Weights of a small GPT-style language model, trained from scratch on English Wikipedia.
Architecture: learned positions, biases.
Each number is 128 + 24 x the weight over the matrix's rms, rounded and kept within 0 to 255. Layers, rows and columns count from 0. Numbers have three digits each.

# down: layer 2 MLP down (transposed), 1536x192, rms 0.037, rows 1483-1535, columns 96-191
# up: layer 2 MLP up, 1536x192, rms 0.113, rows 1484-1535, columns 96-191
down1483:104122193152091148129155118097129095160086137118118117133136126102119113104071120152112150113158134055095108105128139139134160110168079110106105140086153130150130113177127150106147178137171156102121157135182128134123148101139129116140116162126156093103097112075167112122159138120107132120
up1484:092156118139131119124108118176137158164073128118112124058157109161114119143086147126104106149108148143110140118094133099108157138185124128105138132115142121135140190154097141145117122122125133169152156128143139123083136120139128117139125113106150162137128138121131143118114131119166119104
down1484:132150138069110157104110094158177116138152117126130108161082150123136145103155111085178172152123112136139115117147145115127192129115166134108109097069145141124118162143161140176123156092174095141100141108102138127148094132176134124107078147116129125134126113153101143062089130116106182153
up1485:147133126154148101154154102146142153123143111144151122137153149152161079107124062173134144143143129149127119151111125126124097084082119110107117114097121119095131071100141127105101116144145111158124113113187145133140101131136161118102150149133127145117128127127128084122090140089145140132
down1485:125117135094103173118149147125132101136103103111119134135118136132075144151107143109118103130099175121171167168157128153136119130132136168112113176118176137113134130149126108141113124122134064103169115149119115180111143113121134115140101105085122139118086133129142181127179144149135130125
up1486:113131136138143123156112131121096116137177133101109104144121143163107120141140122113123110192121076123149097076147142155159100107091122150064099109122086161135136103108100100105114128155141123114137101135147125134206102106147118155126132136163108099102107113142145119128141107149118151137
down1486:126155173123138116144131161125156103139145111085068108093103084124128152105138128127134120139100115146123129140128106135139089105148143126110146130147115177151123115124150101162139143175160103129144137129148177162189160147119120148127111127108148100121114130111133120112101099131139133132
up1487:115117117135173131139114080112104123148106088084140080097147112154078120175107125157138112116154134121158144114173139152084137134133113127155129116100122125134089131142188100176167139114127092146142128178133119131157139103154087150162083124126147112112100139137112149163106127130125112122
down1487:167133153155154116140104127125150145105168125120114162138068138141131136150126172180128135108167166086112114132114178110125130102131128121098144145141132138159112137140120135148163120159124140130058144139164145145101140136104121095117140114085131133126180158153132133115141086132105140174
up1488:134140133093125193120120138108144157141126163104159112195175132191158077128107122118148149110126128164094103109137103091120114153153128111104077130102088135145129127131142106109110137094116106129112170094158124138115127143153151113161146130101100117121132093125140140117128094145115158115
down1488:146142079110070135081130127112090159124157170142126123117083115126173124171078126164086101155113102161096115150143131155124132123133115140102160137147156129137133178088108118151128161111128156105123094123165133136129137133122088166108113144149113104149134128115121111114105117119090129143
up1489:145121176185137219138107178078112109172194036172138197085148080099133084119064161068106122172125091090133096075140092174079051152097066086121081134164206104117135120097163065136133144167064116133107147134177131122171155147110117160086096128168113060169208192168162144152110102169089141097
down1489:137121145144136173115119139114152105156192057092120143113147122126136116145132153144153087133098093107116134102129131141111111103120127080082108133102157115123102096118135092147124134188103154164136146124153140159178153140125134127139137152130125104161185151141103145144093127110130124107
up1490:120103138201137126136135105115137101081110121114106136092140132105107136102108085161138111125136127094128135072133134135120144132149177134182140154141113114096106139140112131105112125106124134092141137101090119166152162138168071144143122134146135195136109078168136123090159169084088118142
down1490:132138108103108103117123089117101117151103131163185143115139130105131081181153113117116130127144152152101055078141077147141139130139104084147126155128154158139149154131124085161093139137100123137131117139150129159131112136118154077165110115141114125153146107115131142163103154130100121136
up1491:090174127169108148148113114121155169109141113117105151097148108160123132122111151126103163069116136114097151120146144174172119128183115119085146107136144137147098114142125129095128124083140129118081143093133115101132158125125151142125131120117126126085160139112110161116107136090098131142
down1491:119092124144100118128150114162120098146095116112134113125115139107097113155114142135126166095100133117123124152169122173159135135155122135116094159123109117151132162123133161095114150129136141131140126103140121108125132109148138130139115155126109132134126119121120121085144170103163134176
up1492:127132135125151138143124110107154143155158103134138132122128105106120104140116100095149123134135101153109105099132125171139095129115117157127128127117165125123181147111138127123194126136111114112140100126116104120134127114111122128117149116137163082160123134121154122154117118155137113129
down1492:145132134147111137113118137125152108162146108094141135119155127116158120119157113143123134159108094100117122101150136123103131118137162088119127134136153121113110114125118105152132127165124130147138127112147137152147114147110122129130130140124121113169143130114094145108130148124128115117
up1493:124121153116131148138182087141128163076085186126116159128125128104127115121159157140146074114069152136112105125105183150127121109153110121117192097104142117131143150178125176151136131094086139157117111131118093112112117139102169120154154086155098165097110191152103152160090125106117126133
down1493:156152150094135149107137122139118148123155084133102173122126146076136119129179150152142105158151125139120118133131080114118096147088100095125127117131130154148161088145126069109150127090147089165085107156127137134130144107114155121155097118167115066151109147150125118134127114110148180124
up1494:125104120161127115117106086095147153152089135134103162146086136098094111150143140105151107145130136112128132134152120165135168127142110081143111106133102162150093140107128132123119158124119106077113143106137133137138087124122096129173117139051172103138135128166129145130158112103092181164
down1494:128159079156121131114114121137102116160120106138100112115168150121153131192122093135128135137115118054092148107111122151144109106127127139121120152177144161109147160120144124156134145165102149125135087130131136140121092103151103165154165116110173136169101109118124101124151163101170093123
up1495:138141100104164100132165083124187125153145112118144163117145181158120098125124124138147135129110128126085128157122142100140126102104158114115123131126121110118125118128105147121121121194113105134143208113130109126092109132157132120188135137115156172084156106109132104147090069129099107149
down1495:129119119110078131085134099138106107134091131116067127131145121142126161150110135125121143170158153105102162112138142129138127131139093128120088129151142111094090106141148093110116124118117152130126108172115123112166117122142130127083068136168121107159095162121114159151132104133143102110
up1496:166118111093164143118139137139112137124171127155167120153158125107144153131125112096118143148138091124155103130114133145101093112133153126127115125148067086155149101081152103123127106132146114104087175151166100128126128110140146147126111114094126102159110128137109149113121119143119144084
down1496:099114126121158126126116150116166122130105136083137149131110135124111128114130144113156127143127158110085132096128130085153131146129117130127126132144111116123115133144121166107125119118148139146149132118101129132126120170127126152124096130158146153118149152118127144156132145130131098178
up1497:147131140142100123109112135112138140108190143132170162140113170132100115101099127057111137125170154081116118113153123170138148124118165120140123109145139091147133114146123149132166159137131113108142154068132135174085144092162137128111118158115157112141108159097154129164102108106145112161
down1497:075182084151134060147151193111107105163137078173112088159178148113159087098208108080153150151147132109095134152102130113104102191122131135138105125127185116115100129138098123118131117103154093132142129096123171100165167117112100186111150115125113099119132135128121172129090151083119138113
up1498:146113092132130131143149124107129127110118098120138138093103122121086109143166102153114113141155106124140135117058131143170120128145152122122153129145133104103123142089154126106131108131159112143141165101122152138122075143144126121137149122151128101101135136145109090156089151136144119109
down1498:103127116121135110118125135125182145141129118130086146113099120129094137176145129128107125168107144135122139107087148123129104135134136109187157121096092125132119093161144157103146099173203108159138094159122106133119136141134145132124164119116139141155092105141101118119111135130164113103
up1499:134106104085169147144117094131140128128104149067121143136154102127122141141107100101142167103103122107097093145124129123124130134117095166106146149125155132171095154119164178160146126104110128170130140161148089127120091102123150138157095139132144133106164157166122143113120189106153115136
down1499:136129113122124120163128100137097119104098139100118155097146098114107127130111141112153128136112105150155118099132133133159130140149132166098141176114182100167100120110097158154175149191122143126176140147132083121112104158087140081145104119138144121101099149139106111148103174132169135137
up1500:128083105114124162115148153111172147123113147142137135182111149125145107143124098120122148149131115117131121132091161152096110131134139117175091111088124086152136156088157143129142131087157112143114133097188130115107123160151121145128130168104144109152124138122135150195118143141115126115
down1500:144159164085112132091159079115142102161165129141165130105102098134134104059185123100122079097086154103124104134123134139110133115173153139116122162103103110195116175130108104080123165124180146099110179115101120135145157133135140148141105093135132122126147081093119143120158104057154128170
up1501:157156115179157098153138140156159148113129126124109166137131148110123095101124105117126112132077142130088118084138147102121089123135143136175074132108201113144184105104179099127136103147094138113077169114156167130143107122148152091154170121155121088117126137135091131151117092120122130124
down1501:176143095134145116167139105095104164092110113146120124164109088113108124105105127133128103130123130140113116102120160121155125146090137141167129138133153103130169145145130120152138109157114150134097143152183137117156106121130112124149158131123124110136144181129116185115127136109109088130
up1502:141145121174138139176146129148128123122101149102128132137118117129087138113178140167145130138166144110155102124125130089147158136103126126146146072159146091089091155134144155160166122134138138190122165100094114135141096108110127132132141129106166100098109156163159106140065118078107153168
down1502:146136131101149129142100097140126138167110091152126089115133129119098107191144139139130106111129130119140154158063160147105090108056130122149159140144116120076123127129139169165102189132132131156129124149069166110162100116119144128114140127107122121149119187106099131094088102130142138135
up1503:102122112157158110135199110063152173131097120146121124129157095121147120105117158117126094110094145140133098114115091100115112098103130096097100116126123158141056134157146089127161161125103159112134108109096154153089082139152150105119172116122092120134116161139137120119117089118128117154
down1503:116108051117126139117153120099166151111130091153065117107145100141147122125143159139159102132147161143149117125131097126125118100139162092139061102127145158117073113158135085143112135138130171122144123140127157115103129111144144099136193129122149118166168117149106117127140103093122105170
up1504:137142143133077137151127082136144104100123131174130110164125095127144104123126133130150136101113113085158094107126122142169102097114150102120121126096102149085133131093128145110142093139093092149111083122125129135207129167128104162126125145102149139099091137148123126123111131163119121145
down1504:111109141136116148116105148162155139134149118104137063144151137106104109101123148120132156146130125124150095095135145089119131077156179097100099129148135103122103119088107140096139147172124087143146132129142174099168088162143118157149097142106101112126118129114151120103096140170120110121
up1505:134122130128108128126128127124120123125122135153138122148136123139145116129131119128138115117129133116118119121128117117123138149126115123129100110137123135119137127134152139137122125123138106123112130130120138107114119129111140102105113113130138116133127153128128131137131131123138130130
down1505:123138140107131126120135118133143159130117138106119143128124124124106154128119134122116136132135143113146140142142118126128124124118113134134127116134123124135130134124138111129126107146121130106125128122151133134128124132141106124128120137125140138142127129137107137142134107124107134136
up1506:143167162149095127091135128127108130139149132157171174114115119101122153123097143156122125126095118116135127132081105101116133167129085117154078129136123090159101108125153156149146127147143126152167103102145161150147120164134082158149141140145136118153126091154146098092165131140082114144
down1506:132126145165155146113094181096115131099151101122134123114138158156146130112150159106159112117118105088157115090130132158150109087103146121114160122119119123137164111099096120144162091163118125112093119115121117163131161136148109145073099146112133141110121172108138126140110162173129155118
up1507:107124129093137113121122103113165134142125124098145094177149107167166127102149160138140124155122205139123146092133106143141123102109131105093178178144099109148185112159112147135103136101176087122108145064119137102116117142140099154143171125125179184115148096113098144094088130086119128091
down1507:090135158144152117071138097153119119117107085096140111121140145153183147107149116135137155127110097152116135110097091131129154123131055131177111120130132136146106094127100137142130116140133145165121094117115117142122123126127125143149090112169111111123095130144156183101115128102100188065
up1508:149130162114175133125153143111134085140129161118118111111103090124126092118106099164125150107125146162127162127137133128151147121119124097121110128134145125108131120115182100129115154115158099127125127133131155096092107152144113131129114096117119116070140095168149115146149105130114192143
down1508:114132137140102150117139154152140109083109101128166164162140116106176124129110187115139151137145128111124092132135117137127137128155099143132106125152130137165112126178132095101085105137121106091106139150173107130167133181158126143147099117130149068115119131103151111110118145167114118115
up1509:135149131134144153135121098148116160144095118098112094149144159135151119109122143121118114138089100105131118146127160105118109130095100106144111171113139126163123152118157097119145130147089135134124101122193097137129142124140168100069175133150100139175115102125112128145145110139138138080
down1509:103110094131113150140156139131113137111176087119136106133085141153131134093089101137124120163116114142138121110113142087130163097109128112148152121094122158119103123137168102130107174147075127133144131173140135158164072114159131155104134100138106170127124106071086118115145127126128104120
up1510:104132109130118129088172135114130169163158153135094133143130151154140139134149125154165118135119121159131142119146137086113085104108133091126146148108161064121120132127137121121159099139125110124139143116135121133097165116112126093104148106101071081104141144078183139142143139134114122060
down1510:159166124101151098083090136105092097137103110158149130110145136134155131139107136149153131146125148131117104115125133125114170124144153110155123135130130134155119125146110115143126162092113140109093123106150131123124117097146139145167094103137142146117140146174084119110122135129141141159
up1511:148121126140125118136171108129103138116128138101146117148132128153128087135104133116110133164121143148127121116134133145136145151138121106143127108141123122123091134147142135134120138144101115131145136133136132123100100153127126123148115118124142110132126125123100130128149155123117099140
down1511:120136140143121141116104168127135118144136090140116146131117135102099136110107113111111116147139135118150116153096135136148127105144139121133140142117110140152141116127119115129145130138146159166124127140122129118142141106127114139108134119122136138125132137158156072132114081116150131105
up1512:175105157152129255159158224111129065234223010105151129069165082089104134088055151091127098203072077052129078051170078223123028142045073085056024137136161123140181108110122030177108145216056119180155103158198191115210136169106082154123112142152099042165230175154147088222124140163074114097
down1512:137115151153145174119140159114158108167193037078124128103157118130135120132152138145177071146090095086111131114130118153134107091114132074077100141104146126118105105116137081151109142205091138167142138121155162163196160145137134118138133149133140083161180165143096154157103133101122129115
up1513:106134115115137141177129115097130158138104123121168117125123156146140130108123136106135089152102159153123129139101098160151123102112114139084085106097157169144103139081132160137131124150113156111127140150120141124121110143133092063128148137154123109136132146144138113139099137135130143114
down1513:163125110151135126128143127083134123079148126144087143118111118111112127137129063117132172142139113118106108148114101127135125147141142127145155172139137123128142075169105101135117137095115108162147130145136101118115135131163144109109111113100145112123170131134123152153145109149115090171
up1514:096141174165112154148126151097142153121160142130134150140154104111120136134177156141098117149132127133127096141103130059129140119111092128147121153149083093106131104122117145124105131104121105108089103088121093136133125203137125097152159101132155148152171078092093130146127067118122118149
down1514:146136153126162121150168115097101120128120138118129115137145090121126139111118108144149135145153173180127104112110107104142115121125134156162167178114102118131092122118069124141113127128165129115122117148133082154093143113162128103131108129119177106113125072103175118140112096052123136096
up1515:121153132150128148112065095098141171129106138189155141183156139110116172149131179112142143130095121113161096123100125121140125147120121122107096133140153131097117104108141145123148127062131141144185123101147163152108149125171121155102097138159149131142146152134096131158106118170101127109
down1515:120154124173119122134102127154124114140157155133123126159088140094145141116122073158126130137107106131139099143129135124109151123128114112138091115151151106118099122138111092137108123080113121138152171180126159108116118156140149188147114110119137169145120136069138158136159127147143126111
up1516:111115130145156116145104124104137170140116131142099115132125124176113168158126081127123132115113131156193153087146120148162122138165148086141157147117126134139087135105132134117100161123158108138121126160139139109097112119088088131145111125139098167101149133135122137162135141154091093121
down1516:119079099138117092170186095114177101092105118117159090127111070137150119142115103116079097136102124117157131131102103128139152089149138146167125106166134099148109185152119136113106146130081150158100111132100134143110102130116073142126141180113114107121138112151114185084138147124128087118
up1517:135123130145168116133122164113147127149130106150119143111157164138127133104113121092102146084143115082103171163151138133125155127132096114133155109138100139098084142101145141157146150129132125135098127113137143141092144139162112130132115174138086111105115122152171102119119131112107096132
down1517:114099136144151143094136132166159115144095133159138139132135126120146116140184124129129191143144167131105116107102080100130131149201090114129128153156169176160127124136145111154102121130114093114146109142123126115125136145115120130122173103156127082137120125064130120124146158126088166084
up1518:132146097132110156122168166154159092135154130153148140115106128127139162089104157089111131130128141072120132157127125133140073117142100126101111133170179142130150126132102118104153143134148115138070138127100159099141141163132106111110103143151140094140114130151148127106131122088117184172
down1518:138101124113139164110140119153120101132145146130155150151079114155094123138097168106099128104139148111142137135151128137131091147139166078127125115151145138092133121111113100112107131139115082076142107132132145099099124149125110091121174161127169108138167086083140099132099119118129158173
up1519:122137113144140122129124179125134122113112156157135128165153130155161124103120204130155061111081163097116174120064140112173129184119168077178085127105127110139127112142125128170130135153137112114157108057159069113087159124144117104132119159134115147154098123155120145154096124150136136103
down1519:130172120113175119135113157104093119128164120133138110135096117099147126123169055148131110095117132131131144127126146120151107147152151087139103116134121127180140092131119080169114141162174113108129076100149097169128152109130134109128104157128119105159146134150114105164091152141168097099
up1520:114120141119112104166103146123112100121135133133102105119135123151140115149106150097141070153178117149140137143101133165134139148160113143138132163094133097127109153109149136117106183101077128138126121094160150111060088160113135120123120116121123114139156115156131136130099136123136076141
down1520:130113085109157109096150125120095136172070118152089120164134072096155133137126110106141082122102132149128118107116120138142123134150154107111146158134131095139153149084142124116143144122128123142124136105090163152129169182106170115090084127132136133113123101165135130123129163105152117147
up1521:122136105141134116157123153094092133143134155150169124141126115116102126169148089105163141134133149089112163142151136107098116112102129143107169157109132112150112132098143154114132133120135109125126133102084121105127136149133139152124140119131142154145136166113095148126094143172116117131
down1521:146131126083147117086143105162130136106127104114140081134128137130130167086167149133102166112098138096141148109139083141168162138148134125139159128123125123147138131121161136143112123142115134108095125143131116147078085152127140156123113154147151129157135100137146131118130166135101163156
up1522:172136110117146142119133152165167140148174154122158144145172132144118097130129130095140132132135152134100130106159159084122167168138127148102112113094136100119142137131153127100129099156109103128134165124147133096103185145155144132115170169095116126128104110099148168140106134117154095143
down1522:105115108121148130137106124119147150130103151143147076097119123088174103137122092096118163105126127127188143156100179141129140156131132132123119134128154129133147134133181104138134065087113109167184137138121118148131126140087112148134165155144130126137134151110194149066121102129165102161
up1523:110148152133126122166098125089118154165127130145111125153108100135146107150117177162155118091168144101105136113127134115142138156154084134131148101102139181186126145111150118118144078138110133167111142095139106067108116124113135168141160132186125142098131126144138135159098103142138163147
down1523:148111165131111143154131111105133113144163123130073131164126095152102115144139076135153067107090112135094126124131136147137099155182165129103113083124108098130109100094132128131129140123130096112133131138152133136120137135121116137128108164155130155139137129118130168134138128130162117128
up1524:172116169159119155135124120128141142100134124098129091158130171178094115119138136115125172133127177099110161125156160167124140145144117136117089069149120100134160111153184113126160101106111121105140113097127120109121150126114129185154129162126107079127146112150134138177111136103126132100
down1524:136121146123152152136130106115113145147185137131120114144123159120088080142157124177123113150140131128134110123153132149135110127109159126114122085151195100148122127149119134165150143117115131116113163112129101169164129119114102123126146118163137105103153148128082138111119163090156116091
up1525:114143148174136145097117075124093130169118122142131091113148183104149118097122194130115136097129127121102172100124148115104130078126089124103107127103142139140154119126128116111162126145103115138112174091171113136160091132153110115127130123114156149118148152151133118116097123098114127110
down1525:172127167140169132097082084142063092148167079111141118110094174098199147158142134130127137141107121106116172095150180126075123105194129110145116116094128120162128115108139077110159114158140130113134147136141092163140114121155117096110133120101166155121139138129134129074110140082140105110
up1526:132125137173207144107094145156211119095144087111106111181118121136093147126134191175110112138111144089145188178151114121139126145147132105067125117194092137143144138132153147153109118130168148094104149161112161139115107102108116136162118143111137074137084100143129122112105109121137097126
down1526:123090244161159121112160142121132149083124095139152128132094121125132068140076081171119145112125083128128140137115108172123138081119155139106152105135061163120111147124132140095113143153171116135105152147136202092166112107104109186157108109098105111132155109127132123135121093135082169145
up1527:101161154140081144151159084143132168131150112123129101093161098099139089135126176106119087163134145089161133118140110114124172136123120134128125144114123110162147142133125142110145124155137127148163151149084129125153138174126145135137181095124132125128136148149123124143104097122122142129
down1527:150120132151099097109095101123113111109160118100100103116100122132151125131151122140121166177146171117137142124130146112134173109169135141132111149095118134140119114119118155142132116119165159122128125121128145151155186146160106113122117092118123117144094112132107096139129099101130129129
up1528:123142147113150163135137147141141137153116101073116133081116092122112116097101118143132099131137087078124141069117140135129102160125096081118121096149150115090132117134132121091128141137117104140086106134142148134145115135155107179113093133176096126137168157142112140146121135118094132099
down1528:145100158116149176109158111132095126148158109107149129117124103107106131118104135152158099144118089117121150113107134114103131145160130120093140106150135128111146084150138125116154141145109110170083114088140148153159122114185113136133115158106131098163154139124126146140113157123120118115
up1529:136134154150155153106123159129156149122200129121131136142121118105084136113139112113151153184099116154128140111159127110150144098126156132091131109146118075141107095134123134090158111142152137081091123105102146124130135095154157125137164122115129115125106117067096129095118110091155118095
down1529:112130143146162097146159100116104127113135130114082154093170102115158170104152104113126139126126132132098087162090093113154112085119150123126154128159124159089166094177135146103124150110121132136133115121124094141150150135123093144131091099107142085123137121097123172109116127128121143131
up1530:144141137174129148123144142123142166097173141115111173115112109125116156117092107136152158145105120132109144121089127119121112126117080131127113137105135139118117110132110141101138148133096128124116152111138121144134133118153130136151125167144108145148126123152127128100145117142113139108
down1530:123126123111110147125108111121125131133176110136134133134133121118129124136126130127150134111108127137117123113135145123118136125117138107128119123116134131149105125129121129150125134165123132150109119134148115135133133132134143133129125125087133133143164150105137131120110122107133152141
up1531:103126102136104120118160128117119153137155152089143117146146134128128188120135132178120138109120138100156121100166131093132118157113103139121152110126150150125085140115114134108107138105127119169084107138133104117112146115155133146157111174135162102134121104169166127152112082143087117144
down1531:129121130110159126107116097141167139163119139125055109126108135123093106118140075123121150104156126135177174136127125114104145137112114101110127097148127084129133125149104132151097121129136119154087145137141200151113123139122096156170169146137152152118105162095143118091140145128147089144
up1532:138103159111148162109107139123108104097111125157158113173126114149094119146099141108114135122137112145121114108110112128135126160121122130150095112136175146183152130142132133135147115109124125175187129113165093091141106099095120143068148163130158148117085103172142110139080145160127121161
down1532:106149149147121120157149117131136105126120171119158104125083183108126113125157143129180131147152123172149098126136154128155129140158122102151124123127092144139055153100137107090151135150096150100118162132141111181113123109131173131114083085132132146135131157111124155086147153102149139162
up1533:118126106120125166152107123134123144141120116162157115137114112137135165130101127162110110128117126130133132112099090083140110118133124153115118104132134155172119134127129164140146135103140124132121103112120135107161146130103120119096118133112139142108124122159146100123120126115140134125
down1533:102113126167119161130094130122121131101154134130114140110093143093135121101108110150100129106109125131101130147129124156147109106182139128138134125134116113118126128107106155147127129123119115149173132143134127136136133147129161133110136117101096156129153144119125088115122116144164137117
up1534:186099088101094097107156127123093133164096154140140145124163130182144165100126097143135171155096168144106110119159106106151118159122145091148135110100063111114106160107096105107070169142133152143145142135188111106149132121177148113174163120140115128122101098219177146189131139133132167100
down1534:041127183182144141176092101129163125166158153156143094128126139104092154145133153122122078098144079120169130129128201152114171068125086192108143149149173143137158081157126196113152112131086079124142108117086103102115114137114073186128113148114145153171142128005073097051093113118158122085
up1535:076091141167129129152131099131148089100110114121125150121148157183144114127133102114174144123109175145119161125114104180164132155148134130145120159120101113064104148136158184099135149100148105100136110096088084130160115123125097097142122148138148131098143116147131140103130138138131192114
down1535:092119139127126162146229107077103106155147155111126124114096122103102139145124101134154089124128122155120168144134090152143119147161135117172101155147137094114104094133129106132160124157126119104132088117166110160115105126118139117133089156103133191100166123126152112120130117159139133130